Weights of a small GPT-style language model, trained from scratch on English Wikipedia.
Size: 17 layers, vocabulary 929.
Architecture: LayerNorm before each block, capped logits.
Training: a variant of SOAP for these matrices, 257M tokens.
Each number is 200 + 40 x the weight over its row's rms, rounded and kept within 0 to 999. Layers, rows and columns count from 0. The size before them is the row's rms in percent of the matrix's.

# q: layer 10 attention query, 192x192, rms 0.034, rows 120-140, columns 128-191
# k: layer 10 attention key, 192x192, rms 0.034, rows 120-139, columns 128-191
# v: layer 10 attention value, 192x192, rms 0.034, rows 96-127, columns 128-191
# o: layer 10 attention output (transposed), 192x192, rms 0.0423, rows 96-127, columns 128-191
q120,124,181,221,207,293,209,170,145,142,151,207,210,202,159,222,177,248,232,187,240,177,165,169,226,132,215,136,212,225,134,176,209,159,177,239,169,213,220,121,138,228,185,173,226,172,268,213,155,171,235,203,208,213,176,238,198,228,213,213,134,174,205,194,240,193
k120,120,181,276,148,191,207,184,179,183,179,182,146,259,208,247,106,205,118,212,247,172,166,232,153,167,239,207,223,261,138,241,176,240,196,232,193,214,187,196,167,335,179,205,160,188,189,254,189,167,287,198,162,153,201,174,265,176,149,246,220,152,219,140,276,153
q121,124,196,145,246,170,178,268,229,159,213,233,201,215,181,175,185,175,236,177,243,195,187,278,178,200,185,215,180,64,197,205,106,146,212,238,235,154,136,190,211,241,199,144,161,217,201,193,212,192,171,252,239,238,155,265,261,237,189,224,225,183,181,234,227,202
k121,124,225,200,225,180,200,231,248,265,224,214,240,171,230,175,147,186,179,224,212,186,177,245,211,213,230,239,160,212,133,268,156,194,208,270,214,189,174,215,217,232,182,177,237,248,212,240,225,164,242,195,187,157,184,262,234,141,176,191,145,166,219,193,243,225
q122,118,172,225,268,221,224,275,183,196,178,201,224,217,233,151,195,231,242,228,243,160,176,238,206,229,235,164,196,189,154,178,228,232,184,247,211,68,222,252,189,247,271,220,148,213,190,192,223,196,159,152,137,208,237,199,218,157,211,197,155,187,185,110,306,228
k122,121,165,223,228,264,259,249,224,198,115,240,197,184,191,170,203,182,188,207,216,175,198,208,257,223,254,183,123,140,159,126,194,260,178,202,129,134,321,206,237,219,273,187,154,170,150,196,197,168,227,165,191,238,187,215,254,191,230,213,120,177,164,141,261,255
q123,128,237,191,203,185,263,295,217,179,189,244,249,151,262,229,205,304,161,166,200,174,185,278,233,186,244,218,245,137,187,151,155,250,160,195,202,206,198,163,267,190,147,213,237,212,195,140,197,205,173,203,213,208,196,150,151,183,236,246,189,234,251,199,203,143
k123,131,182,112,167,172,196,239,239,127,253,201,161,196,235,259,224,217,197,202,276,172,217,240,237,185,200,197,237,230,189,207,264,222,171,144,151,215,156,261,285,232,168,209,254,219,254,157,183,191,206,264,227,160,216,128,186,163,205,177,221,206,165,188,150,270
q124,129,176,188,221,195,265,149,199,133,185,275,233,202,185,212,135,222,203,232,188,246,232,209,206,257,175,220,208,235,224,236,163,178,236,236,150,228,175,200,226,129,219,186,170,104,273,158,256,178,155,182,262,167,299,203,234,200,216,219,203,249,221,209,168,241
k124,126,231,217,214,241,193,195,265,75,269,148,222,184,211,170,203,216,253,241,168,239,165,242,192,229,214,170,242,154,246,196,210,161,268,300,210,188,166,175,214,265,174,179,142,122,136,243,260,260,111,204,251,163,156,226,212,160,177,225,204,223,171,225,165,217
q125,123,195,180,189,249,179,276,165,197,272,224,174,187,204,223,164,131,126,198,234,268,191,224,175,160,154,114,217,214,173,214,247,244,215,167,244,219,151,206,141,236,178,282,205,149,199,216,165,163,246,266,151,214,196,257,225,205,195,204,187,239,183,206,160,194
k125,124,272,204,192,220,176,215,169,178,180,296,148,154,151,196,146,177,181,156,177,197,147,236,193,206,143,149,167,187,173,121,222,290,246,175,258,235,158,218,178,216,175,223,195,213,260,211,242,172,200,223,152,184,235,227,247,212,171,229,294,284,197,268,194,198
q126,129,280,218,238,175,242,167,253,247,193,167,183,193,200,149,180,133,181,239,187,224,223,212,162,169,169,225,195,195,154,201,190,230,201,158,181,236,261,232,144,162,147,203,117,230,159,190,201,186,235,162,183,169,201,159,181,260,194,161,189,167,248,214,161,251
k126,124,237,209,242,219,208,170,172,262,189,181,219,167,104,208,207,173,159,171,167,267,257,162,228,151,221,74,171,194,161,156,215,251,217,183,195,242,212,278,253,206,253,200,168,254,215,237,237,209,223,268,200,197,237,175,201,289,229,148,228,182,230,193,190,157
q127,125,193,129,175,293,195,227,233,169,259,254,183,228,218,242,287,251,268,162,185,209,197,186,255,134,159,146,201,259,160,229,205,256,129,263,221,267,198,237,200,246,170,172,173,264,193,225,211,129,141,163,297,181,89,91,146,158,192,193,156,181,208,219,242,220
k127,126,207,120,234,186,176,218,132,162,179,237,184,260,201,205,194,185,181,214,205,222,200,241,183,177,225,150,211,231,255,229,212,284,149,206,189,224,120,197,132,234,283,168,273,194,275,203,201,162,213,147,277,107,132,174,204,189,206,142,156,76,214,199,178,201
v96,119,230,209,148,165,146,112,186,162,181,180,213,129,151,266,123,208,228,215,250,160,246,170,168,248,160,207,226,161,142,186,245,199,242,201,169,145,196,192,190,183,183,218,204,302,160,256,164,164,226,220,229,178,171,184,203,146,201,135,242,235,226,216,223,186
o96,130,188,210,199,190,202,221,200,197,150,204,138,207,248,133,231,253,179,140,136,182,156,249,243,189,196,188,198,188,175,196,180,202,132,198,245,223,211,256,207,185,193,170,246,187,134,173,295,172,134,190,208,197,201,249,171,199,192,191,257,212,170,231,199,229
v97,127,149,150,214,215,145,231,138,225,272,254,149,185,202,229,134,149,250,203,211,189,224,145,208,255,224,202,231,195,196,182,200,157,208,197,152,224,156,175,139,218,167,215,188,247,154,180,196,165,182,90,231,127,202,114,144,244,256,171,177,264,218,169,196,140
o97,136,185,261,244,243,162,247,209,188,191,220,251,218,130,135,210,231,206,192,187,222,202,252,238,195,150,135,199,186,230,240,211,165,166,118,304,178,143,187,220,286,205,179,224,231,259,191,159,185,227,161,159,204,192,134,129,143,200,219,225,70,217,250,194,223
v98,123,217,243,153,204,185,211,217,158,163,277,157,209,172,268,150,231,182,183,271,205,241,216,202,183,180,222,242,211,231,245,196,207,219,230,193,258,273,277,254,154,181,182,151,228,202,206,70,191,203,170,146,163,207,268,152,197,194,163,231,179,200,184,176,203
o98,133,198,155,138,192,204,192,152,182,213,201,211,239,213,245,124,224,142,207,149,200,134,182,190,220,247,106,142,239,184,144,182,233,159,220,142,254,241,191,188,142,206,237,190,209,204,200,174,294,144,212,214,212,211,178,211,226,182,185,186,242,141,239,244,236
v99,121,301,179,201,209,232,232,174,220,156,115,130,188,164,232,227,185,231,238,150,215,214,205,275,217,153,187,213,197,176,150,229,291,206,196,288,174,197,157,184,183,217,152,217,205,158,204,239,185,128,182,199,213,266,203,163,192,217,197,168,221,188,272,199,224
o99,134,242,176,204,261,187,191,242,238,149,240,206,229,238,251,169,245,193,164,223,247,168,211,193,222,247,245,159,232,255,247,219,123,209,239,221,185,270,176,157,263,194,187,204,210,226,180,196,247,244,229,150,188,150,159,195,224,237,183,194,192,198,252,207,211
v100,120,195,227,176,168,184,199,215,240,179,226,221,317,235,230,186,152,233,158,229,197,182,132,204,329,214,199,151,231,161,165,214,243,140,179,158,238,153,176,224,167,242,156,257,269,178,162,145,214,149,229,160,302,208,222,178,148,211,256,252,190,172,236,184,242
o100,136,166,146,195,223,179,198,231,195,89,153,230,161,184,235,189,204,125,261,191,234,223,154,168,159,184,160,188,226,202,240,170,141,218,256,216,236,150,174,151,143,264,253,202,206,204,216,229,218,232,187,201,183,262,167,198,268,139,215,175,259,171,194,187,125
v101,122,164,219,204,213,296,275,211,203,265,240,268,235,292,168,168,251,175,162,199,223,267,158,181,160,187,236,191,272,231,280,215,237,160,111,266,210,255,252,127,186,220,202,85,236,249,220,162,203,246,125,160,103,253,218,204,224,240,199,185,195,199,172,175,232
o101,134,180,177,146,179,149,200,200,157,209,233,175,175,154,263,182,141,226,218,208,118,220,196,175,188,179,178,164,208,280,130,148,122,206,199,181,159,173,141,273,197,254,228,256,174,174,168,205,170,184,200,251,182,220,171,222,224,164,161,218,223,155,270,225,203
v102,127,196,153,242,241,199,193,128,176,226,194,204,192,143,252,152,197,180,185,257,208,60,113,179,145,172,114,228,177,146,210,190,205,240,261,223,152,192,189,251,181,208,179,255,245,235,207,194,220,259,175,154,234,145,249,182,172,164,231,183,200,227,192,141,202
o102,142,206,215,127,272,182,262,219,210,179,233,233,183,225,146,220,238,186,225,228,196,282,168,194,229,212,181,226,154,216,231,172,158,169,220,259,230,161,202,97,249,136,235,257,133,215,221,203,151,267,200,222,197,202,173,272,142,194,230,271,189,208,274,245,221
v103,116,162,210,173,195,141,150,154,174,185,171,215,222,189,95,168,147,146,186,280,186,233,214,99,213,223,182,156,175,224,171,243,266,190,183,163,216,165,274,227,254,218,194,139,175,112,298,230,163,138,247,262,256,180,225,220,143,143,138,175,226,160,228,140,185
o103,126,202,176,192,233,234,218,175,193,184,134,179,207,187,187,245,210,233,220,159,219,208,125,223,189,241,268,131,175,203,162,190,188,152,244,261,302,252,187,233,234,213,109,203,205,228,221,209,145,191,117,213,206,202,271,221,158,255,229,197,226,211,188,218,193
v104,117,246,218,202,255,145,220,191,222,265,243,221,168,262,220,229,230,152,199,201,150,167,188,190,140,159,248,295,180,180,185,178,194,173,226,231,232,172,186,225,173,241,139,185,217,232,203,160,217,168,143,215,219,115,133,219,189,234,155,199,225,183,228,169,160
o104,132,171,214,209,139,203,207,158,186,201,218,150,208,174,196,240,170,165,151,205,147,307,228,212,261,250,103,184,209,143,182,239,237,197,264,148,251,166,146,186,214,129,261,218,205,165,244,231,256,143,257,181,226,209,293,211,232,228,169,139,91,196,154,221,236
v105,120,180,178,230,253,211,173,231,242,113,232,93,174,303,280,257,166,239,232,254,234,166,181,152,175,225,196,231,158,241,149,160,185,173,179,283,205,260,256,212,219,183,163,217,224,178,238,173,251,213,190,193,184,188,149,203,191,200,205,208,165,221,201,125,208
o105,135,210,188,199,250,146,183,171,149,225,283,188,226,249,187,161,295,224,170,238,154,200,216,162,286,213,242,178,194,243,233,258,225,217,119,179,213,149,239,195,220,211,249,193,262,232,199,213,184,149,186,182,173,207,254,202,265,272,168,174,217,213,262,231,278
v106,116,192,227,221,225,214,126,242,195,134,223,241,216,274,212,179,148,228,177,185,340,246,232,193,162,230,201,126,199,241,190,211,213,197,181,223,215,131,230,267,274,234,246,216,201,130,239,197,163,186,198,172,249,184,231,231,213,170,172,234,220,187,209,215,231
o106,129,257,240,253,203,216,204,126,280,139,211,166,262,162,185,242,276,153,207,247,181,175,178,235,162,213,187,177,181,207,226,207,116,230,249,220,172,155,128,170,227,236,170,193,125,210,192,225,129,198,176,210,138,161,219,132,219,213,172,225,217,278,101,172,153
v107,120,73,187,228,263,250,226,254,227,201,174,187,142,128,219,220,192,185,189,191,206,195,154,166,214,153,138,161,173,234,177,200,270,243,206,218,154,256,162,165,246,214,189,174,188,171,185,208,244,169,155,233,258,222,248,176,209,150,183,174,176,188,200,195,298
o107,135,192,128,81,210,170,225,183,204,183,255,158,205,190,195,249,128,201,205,195,233,219,183,163,207,180,242,292,159,274,258,193,282,197,135,146,204,244,252,209,185,250,179,260,106,269,234,229,215,189,163,117,222,145,165,123,215,230,183,161,237,89,203,151,192
v108,134,260,239,210,259,236,196,209,268,144,225,208,263,208,144,202,154,104,185,280,236,180,208,185,225,135,225,264,236,220,209,176,228,169,164,173,213,192,218,254,151,224,217,142,188,249,175,182,230,174,164,255,227,297,214,240,220,181,131,180,178,225,265,210,236
o108,140,275,179,123,156,215,176,183,214,275,199,152,236,263,223,184,260,193,226,187,192,131,231,308,234,228,185,169,126,252,233,273,156,236,228,127,233,192,168,158,221,171,192,221,178,205,146,203,110,188,185,143,237,216,119,152,174,160,241,246,296,213,168,296,175
v109,119,217,252,198,177,180,262,172,234,196,149,217,115,201,244,185,210,168,180,265,219,209,215,205,220,137,145,228,234,238,157,214,193,146,178,136,248,205,200,136,214,276,180,244,227,152,225,221,207,198,243,215,173,137,187,298,178,184,113,164,235,189,177,201,181
o109,133,199,177,232,195,236,124,191,203,163,259,211,197,166,126,221,197,180,277,123,152,208,174,176,187,212,183,172,183,188,247,167,240,205,214,251,127,193,206,161,139,151,210,224,192,181,248,130,147,251,176,239,152,189,163,216,216,281,258,131,280,165,214,150,207
v110,126,151,185,241,259,223,168,182,154,209,114,198,217,236,216,258,172,187,183,154,156,220,213,259,176,215,178,235,190,207,309,248,260,194,173,219,192,222,171,239,188,212,272,219,237,180,226,226,201,265,223,188,212,166,256,155,198,189,262,204,241,178,263,226,226
o110,134,203,233,178,174,144,204,179,237,172,224,182,184,156,219,213,255,220,133,230,157,201,279,226,191,162,236,154,225,203,122,160,106,271,199,73,235,184,216,150,251,188,194,206,126,154,214,205,225,183,227,200,147,253,108,251,171,262,233,134,158,174,155,234,237
v111,122,254,224,248,151,202,207,260,187,227,194,196,170,139,135,129,108,242,192,181,159,131,277,175,174,144,177,227,165,234,202,273,168,151,230,228,207,191,213,167,192,209,196,138,258,177,200,230,220,109,233,190,254,211,213,144,259,216,245,195,93,171,154,219,241
o111,136,236,192,233,149,155,206,188,270,172,139,190,236,228,217,218,231,223,247,165,234,210,95,195,193,181,213,162,279,214,198,170,228,230,154,196,201,138,236,200,216,203,166,246,219,160,154,189,248,205,244,183,159,152,162,177,132,241,184,200,273,189,201,254,194
v112,130,173,208,229,174,142,223,208,141,191,253,240,234,208,163,164,135,154,147,262,171,217,208,196,244,228,195,232,231,219,202,201,186,234,208,237,114,123,280,221,196,158,248,209,242,127,207,210,161,186,149,156,238,183,172,194,202,200,182,220,201,170,197,186,234
o112,137,212,232,229,223,188,151,244,262,137,212,187,233,226,215,139,230,230,178,252,238,279,220,182,169,184,207,224,285,236,131,200,217,166,173,170,253,218,119,199,199,200,108,269,157,227,185,222,229,125,114,215,205,203,189,217,195,100,195,244,220,220,153,206,173
v113,120,203,206,244,274,215,180,132,207,245,198,248,168,149,169,159,223,223,273,300,208,267,231,154,218,219,266,225,144,145,166,167,237,157,202,157,187,175,125,181,164,165,227,202,192,170,169,134,226,189,270,169,232,175,196,208,228,203,209,227,199,197,143,239,248
o113,132,169,208,139,198,181,195,259,165,240,185,182,252,280,156,191,191,158,218,103,198,195,258,289,160,272,183,174,126,155,239,204,232,268,188,212,256,239,171,229,189,209,188,157,223,261,229,249,247,184,153,252,176,162,167,198,186,191,199,261,139,152,146,140,222
v114,118,172,210,220,257,137,206,233,235,205,218,189,236,234,159,211,250,162,194,251,186,99,214,218,214,239,195,196,161,232,176,226,212,172,167,232,300,230,184,151,199,209,180,171,204,193,135,218,216,180,122,156,209,171,182,186,216,205,151,220,187,145,222,193,123
o114,127,213,201,224,176,181,163,132,253,190,178,273,148,217,201,245,269,220,187,144,191,140,291,246,127,171,160,189,232,209,207,305,257,199,273,133,185,237,230,141,157,175,215,190,142,221,212,257,242,239,209,146,198,248,168,257,215,187,271,221,191,196,182,212,202
v115,126,135,204,177,235,227,199,197,140,265,151,122,213,227,197,231,265,206,146,161,202,233,240,178,149,284,176,183,228,198,185,139,115,216,240,188,238,222,244,202,175,142,193,198,190,83,202,170,192,175,242,212,182,178,259,187,192,151,169,204,68,239,221,219,258
o115,135,200,216,212,173,240,240,238,168,212,141,155,149,242,179,123,215,155,142,212,166,176,168,284,166,174,202,224,157,221,196,264,209,216,161,178,159,193,189,242,256,156,124,181,209,282,233,205,178,215,204,166,251,240,185,207,246,184,179,216,243,273,157,155,179
v116,126,271,214,169,227,212,211,198,187,199,208,252,221,237,243,140,220,144,257,234,297,187,146,232,210,196,122,174,221,215,218,168,168,153,254,195,215,199,145,284,274,257,222,249,229,117,151,247,231,185,245,205,151,279,276,188,181,191,131,190,169,207,232,168,207
o116,137,258,167,210,209,199,230,220,241,202,240,210,138,195,201,208,129,243,231,170,59,225,239,206,289,119,235,145,192,222,163,214,200,188,336,178,209,107,202,102,164,243,156,142,173,237,166,131,225,168,203,241,193,164,155,239,184,197,289,242,293,240,194,132,162
v117,119,205,219,185,92,288,99,201,176,214,253,218,153,194,148,163,174,181,185,182,176,208,189,166,177,217,186,227,203,234,176,185,163,163,203,255,207,284,218,202,213,163,230,243,188,169,210,219,186,167,163,245,189,191,141,172,222,212,147,207,257,221,173,161,268
o117,132,222,208,245,206,166,241,157,229,106,150,105,167,187,263,233,229,210,223,206,173,188,175,156,146,247,183,219,135,199,185,291,286,123,117,132,169,159,162,191,228,225,251,250,275,190,187,204,236,225,171,215,148,171,268,207,165,192,147,244,212,174,213,218,184
v118,128,223,210,148,261,180,195,188,182,194,184,210,170,152,246,277,179,200,126,251,154,175,171,217,156,222,243,117,235,233,270,216,207,250,207,203,147,171,209,161,251,145,266,148,193,188,177,249,215,188,200,241,106,200,224,98,203,252,201,240,172,232,184,240,134
o118,140,241,225,248,235,161,224,193,230,142,224,171,149,227,221,208,228,127,240,151,263,235,279,167,207,201,159,277,130,192,197,185,225,198,166,203,136,190,240,285,124,252,189,214,192,228,254,219,228,252,155,147,238,132,238,241,210,132,250,160,191,191,205,202,168
v119,114,149,223,134,202,173,183,192,263,228,220,119,179,146,171,177,162,202,251,152,192,281,237,190,282,147,184,209,135,143,212,207,145,173,207,294,244,149,255,180,172,259,211,222,272,225,141,203,226,152,183,163,190,150,240,198,218,189,226,169,189,195,180,209,226
o119,128,175,261,198,210,105,226,182,174,173,187,155,286,206,184,196,232,236,200,239,209,101,189,192,294,253,175,191,180,187,206,134,186,235,227,122,174,185,232,205,153,213,182,236,171,216,262,154,141,175,175,214,137,253,76,170,176,201,124,149,176,260,155,214,219
v120,123,203,244,249,227,159,242,234,262,260,190,108,161,219,222,192,133,219,204,233,215,166,138,219,229,242,224,276,236,207,268,204,144,250,208,226,139,193,164,179,207,186,186,146,206,223,166,205,174,201,220,129,172,244,218,218,202,195,221,136,171,226,170,204,147
o120,136,242,194,212,187,94,156,249,196,245,250,272,232,153,227,174,112,222,253,185,159,179,252,180,299,213,180,188,182,199,219,252,171,172,151,188,141,225,263,221,210,211,191,149,176,168,179,231,220,247,142,252,159,198,238,203,218,166,154,144,214,130,224,162,195
v121,126,117,195,234,211,195,180,152,123,203,222,196,258,138,219,186,192,247,196,221,251,279,165,268,198,253,132,166,209,194,171,149,185,181,282,207,197,171,190,163,226,182,242,148,188,223,181,165,172,202,180,215,195,200,120,205,237,178,221,174,196,190,267,261,197
o121,134,141,198,212,214,218,223,206,121,149,222,292,166,174,186,248,142,155,255,275,164,126,181,240,179,185,200,95,152,201,199,247,155,245,217,277,185,122,230,219,160,137,159,307,223,201,293,167,323,193,173,154,251,159,258,224,143,125,185,251,147,201,151,234,151
v122,122,240,209,181,154,252,239,213,228,196,272,162,204,239,253,186,173,151,218,204,227,217,242,186,213,193,203,130,137,236,252,185,176,208,268,174,135,176,226,167,148,218,175,186,188,214,222,172,240,255,188,232,223,189,226,254,218,153,144,214,206,264,156,236,250
o122,136,222,120,251,188,185,216,247,181,269,143,154,248,185,188,104,251,232,168,213,241,163,226,230,214,276,220,202,178,162,206,131,193,252,180,193,107,108,156,185,162,225,242,242,174,131,197,223,145,133,182,134,169,263,202,243,153,170,220,171,208,153,191,217,152
v123,125,176,204,223,172,208,134,195,194,262,240,207,149,180,218,194,108,190,244,208,212,155,226,151,104,249,205,249,257,178,169,174,173,158,182,154,190,142,268,173,189,259,199,233,226,154,190,213,184,117,158,234,240,340,162,145,234,251,206,178,180,183,281,244,166
o123,139,146,149,196,214,153,242,181,252,142,228,211,156,293,137,178,214,158,117,264,229,194,122,227,272,236,172,109,142,206,193,177,214,186,177,169,164,161,191,201,169,187,176,173,209,217,213,119,225,229,160,219,189,136,211,190,203,191,188,256,245,126,115,178,233
v124,121,200,153,220,208,240,200,144,153,189,261,73,228,229,263,216,249,214,192,259,185,221,276,159,232,188,227,257,227,176,175,190,180,216,191,143,231,215,162,233,217,176,230,191,241,155,200,209,166,256,285,158,221,211,163,163,217,244,139,175,235,197,207,277,206
o124,135,234,251,109,180,223,173,208,146,150,128,233,176,222,222,196,163,149,154,149,283,181,203,215,186,235,195,199,237,290,203,159,170,184,208,210,166,131,188,159,181,198,155,153,204,247,179,178,216,205,125,242,240,165,218,198,241,240,158,256,165,249,236,215,223
v125,124,263,157,245,271,231,241,203,206,192,203,279,118,211,159,155,228,206,232,206,117,206,157,197,251,214,182,245,226,144,191,101,162,149,154,181,180,200,214,264,201,200,115,145,211,216,223,239,210,208,245,218,165,254,139,199,183,178,234,243,261,185,167,185,170
o125,135,225,220,259,196,199,209,193,219,167,210,197,173,223,263,214,151,226,199,184,175,179,195,255,175,209,167,248,157,242,93,204,221,209,174,165,165,120,196,155,204,171,258,168,226,185,136,179,191,210,168,208,192,174,222,181,204,195,231,192,176,213,209,215,224
v126,125,202,182,124,259,217,212,175,188,190,183,229,192,182,184,271,241,167,230,236,262,203,252,211,181,163,221,153,132,209,222,214,174,213,210,251,214,227,249,218,173,188,214,268,197,265,220,148,230,201,144,246,163,224,224,179,225,158,271,231,272,192,134,234,213
o126,140,197,155,218,242,227,203,213,152,276,207,164,249,218,166,126,206,312,253,171,147,220,119,222,211,117,221,223,170,262,183,216,258,213,211,183,196,172,213,206,172,170,266,156,248,228,232,235,175,278,274,71,191,198,236,171,205,147,161,228,160,249,248,289,214
v127,128,150,229,216,166,178,232,200,164,170,183,191,60,243,208,188,235,234,227,260,216,219,157,157,183,214,219,211,232,147,260,111,303,169,186,208,240,180,247,135,231,193,223,198,143,161,224,278,171,196,171,110,111,262,254,213,211,173,157,208,234,207,169,203,226
o127,140,214,253,209,161,242,196,170,207,168,233,257,159,240,205,237,100,154,195,213,155,152,212,160,205,230,264,240,195,205,195,276,218,267,258,223,268,189,216,208,281,233,198,232,203,191,193,128,153,254,204,245,245,208,181,229,251,198,124,205,141,190,257,218,218
q128,093,125,202,259,222,216,206,227,166,199,218,144,232,138,221,210,236,136,141,171,201,173,281,160,264,249,179,191,172,226,221,159,179,170,142,139,236,201,250,190,224,229,190,267,243,127,194,109,181,188,225,215,201,216,205,239,163,185,144,201,173,215,122,191,137
k128,085,187,181,190,202,231,194,199,139,185,217,138,210,131,246,216,258,225,230,194,217,199,185,222,211,243,188,149,179,205,254,173,225,109,203,206,302,202,211,178,263,216,222,163,233,135,151,228,195,200,228,238,244,195,180,198,177,180,177,190,133,278,167,166,152
q129,083,174,248,229,231,243,152,236,182,218,211,169,230,215,176,157,146,176,164,231,281,139,250,165,185,241,188,180,142,235,187,171,231,244,236,142,194,205,189,209,185,238,217,129,268,192,113,219,233,167,254,154,174,251,177,146,181,182,204,222,304,191,110,233,204
k129,085,197,262,238,213,202,251,184,163,214,213,179,257,117,241,173,183,163,221,196,275,147,142,237,189,253,161,204,272,234,184,194,254,248,216,280,172,181,170,231,197,289,255,172,202,212,160,178,158,161,265,226,261,191,129,205,284,126,223,224,198,215,158,247,221
q130,084,224,248,159,223,170,224,244,197,257,225,179,168,196,205,258,187,134,207,229,172,220,215,194,261,178,221,225,206,198,254,179,317,256,216,208,153,253,107,186,215,185,262,189,255,175,200,127,227,217,179,218,149,149,252,167,257,201,172,268,204,132,171,233,153
k130,085,232,172,187,181,216,207,272,161,209,170,266,265,246,200,207,205,146,209,265,150,221,237,174,214,158,202,144,187,212,195,193,213,245,261,133,210,208,211,180,121,190,180,213,213,134,187,196,217,201,181,228,206,219,211,170,166,169,236,131,194,73,147,201,168
q131,092,237,300,130,214,244,197,137,151,149,162,170,214,167,298,224,169,193,194,148,250,146,212,184,192,143,224,214,201,165,212,248,220,200,202,232,180,199,240,122,192,173,158,201,205,196,155,143,182,200,163,252,191,192,168,197,176,235,247,257,205,163,207,196,264
k131,090,193,189,151,259,147,175,164,176,186,141,143,229,156,237,208,217,110,183,198,190,144,213,202,170,196,222,227,270,126,218,236,173,178,210,257,212,198,310,121,161,160,203,194,212,146,123,217,185,224,159,149,217,165,179,192,107,230,128,189,199,151,157,153,199
q132,081,177,240,205,252,161,243,184,242,139,206,195,229,131,206,176,198,216,251,227,191,153,251,266,96,144,180,206,227,203,252,197,97,208,211,233,156,211,229,218,211,218,227,145,244,209,171,151,218,174,223,159,160,197,176,138,207,186,205,200,220,172,225,134,193
k132,078,162,261,131,166,149,183,214,198,178,177,148,248,239,185,224,243,227,203,214,224,197,109,203,201,222,242,211,173,226,215,189,159,223,237,241,208,188,209,208,190,161,210,195,248,198,167,175,203,116,250,268,174,147,215,221,243,186,237,175,152,234,129,160,170
q133,092,204,252,156,220,271,184,229,140,278,159,218,150,175,222,144,193,191,133,197,225,166,236,165,167,253,269,213,159,191,264,209,276,175,225,198,176,159,167,145,109,218,238,243,215,246,269,192,187,201,210,156,208,198,214,234,246,179,178,201,170,219,303,219,206
k133,091,179,186,285,158,178,185,214,144,162,132,265,180,216,212,197,212,65,236,238,204,192,252,240,168,149,232,98,197,177,167,215,235,195,268,216,220,236,300,195,151,179,189,253,215,224,186,224,181,160,249,179,186,219,201,163,165,167,152,225,179,197,181,238,254
q134,088,152,165,247,237,208,157,208,161,167,207,203,203,187,200,243,186,202,189,137,199,214,244,137,171,204,237,167,255,194,146,199,168,248,134,256,163,141,198,239,160,132,245,260,225,249,185,220,264,194,165,139,212,288,191,187,207,246,228,202,196,219,173,115,216
k134,091,220,260,220,233,192,212,215,140,198,162,186,178,142,184,186,240,177,179,206,105,127,242,238,241,206,238,219,227,178,139,220,232,217,109,200,189,252,216,184,180,242,232,275,181,249,164,204,165,252,216,259,259,288,181,232,195,189,199,215,213,307,210,172,188
q135,088,177,240,166,173,226,227,182,211,238,190,254,180,257,188,211,96,189,204,229,245,147,229,233,222,183,249,228,175,150,194,159,197,195,166,236,170,265,133,245,122,180,214,172,249,173,119,255,167,253,171,210,282,219,196,202,211,137,177,255,220,194,193,206,182
k135,087,182,122,128,138,163,187,179,230,195,179,157,180,292,186,190,201,244,227,207,206,240,210,194,255,143,211,204,258,239,162,162,235,255,162,254,141,204,156,174,208,165,134,235,187,164,137,201,218,233,224,151,250,126,240,216,169,144,113,231,203,173,129,231,149
q136,089,192,107,256,129,145,248,254,229,237,217,180,157,135,116,205,237,169,161,222,259,207,226,193,229,182,251,140,275,243,180,174,237,180,255,175,160,150,147,210,180,180,215,198,220,221,194,225,149,263,168,211,223,204,159,223,143,228,218,237,138,198,154,180,221
k136,085,249,243,230,208,168,273,232,204,185,287,186,203,152,194,200,166,140,219,207,184,229,233,239,183,151,250,193,141,185,184,174,145,212,161,114,187,182,224,166,209,241,140,159,249,125,203,209,135,261,176,220,138,244,171,231,228,186,166,235,195,227,204,122,187
q137,091,226,231,274,191,249,197,207,215,263,165,118,192,228,236,203,225,276,146,177,166,175,207,206,212,207,211,152,159,233,156,203,212,188,165,167,167,248,205,144,217,196,133,213,184,231,232,189,97,210,161,193,217,244,199,246,258,129,168,257,180,177,152,255,230
k137,092,235,151,204,147,175,134,156,241,227,181,207,177,133,249,251,221,256,282,261,192,174,189,285,183,225,179,164,248,219,225,238,204,143,206,151,247,232,195,223,152,261,134,162,208,217,166,196,171,235,190,210,218,238,162,204,214,149,197,185,181,187,139,233,219
q138,094,197,232,166,183,176,226,294,186,186,247,251,197,192,176,178,164,225,248,264,223,191,199,153,189,174,165,258,249,226,203,242,198,168,154,171,205,184,213,213,203,207,178,227,125,188,168,281,126,201,219,149,199,158,193,218,179,298,195,213,270,221,171,282,235
k138,087,246,248,192,199,240,264,182,245,204,296,216,168,204,188,259,156,224,211,196,188,193,175,206,231,259,246,259,212,265,232,207,202,237,195,194,143,211,165,240,219,301,197,159,222,227,175,189,258,215,178,188,240,209,164,222,201,214,217,222,220,163,130,228,285
q139,091,230,252,169,253,237,251,214,160,159,167,170,191,151,194,252,203,155,171,222,126,226,231,274,233,178,124,185,203,225,165,152,202,100,196,222,168,278,203,202,219,243,127,269,203,186,229,211,205,199,190,251,219,171,222,128,210,110,226,142,202,181,178,214,255
k139,087,233,242,177,215,220,276,121,211,166,206,194,172,186,154,174,247,165,190,226,200,238,172,159,257,197,183,134,213,193,160,173,228,230,210,192,169,218,191,177,216,250,179,160,249,214,255,200,180,292,179,182,186,162,228,194,154,234,258,193,188,163,158,136,194
q140,092,192,254,253,250,160,175,209,218,167,214,207,228,119,112,210,187,216,254,198,206,163,225,188,227,188,261,195,213,187,169,231,190,162,232,164,173,194,239,233,236,175,203,212,140,246,167,208,213,194,273,138,150,174,209,132,158,239,226,139,218,245,213,279,272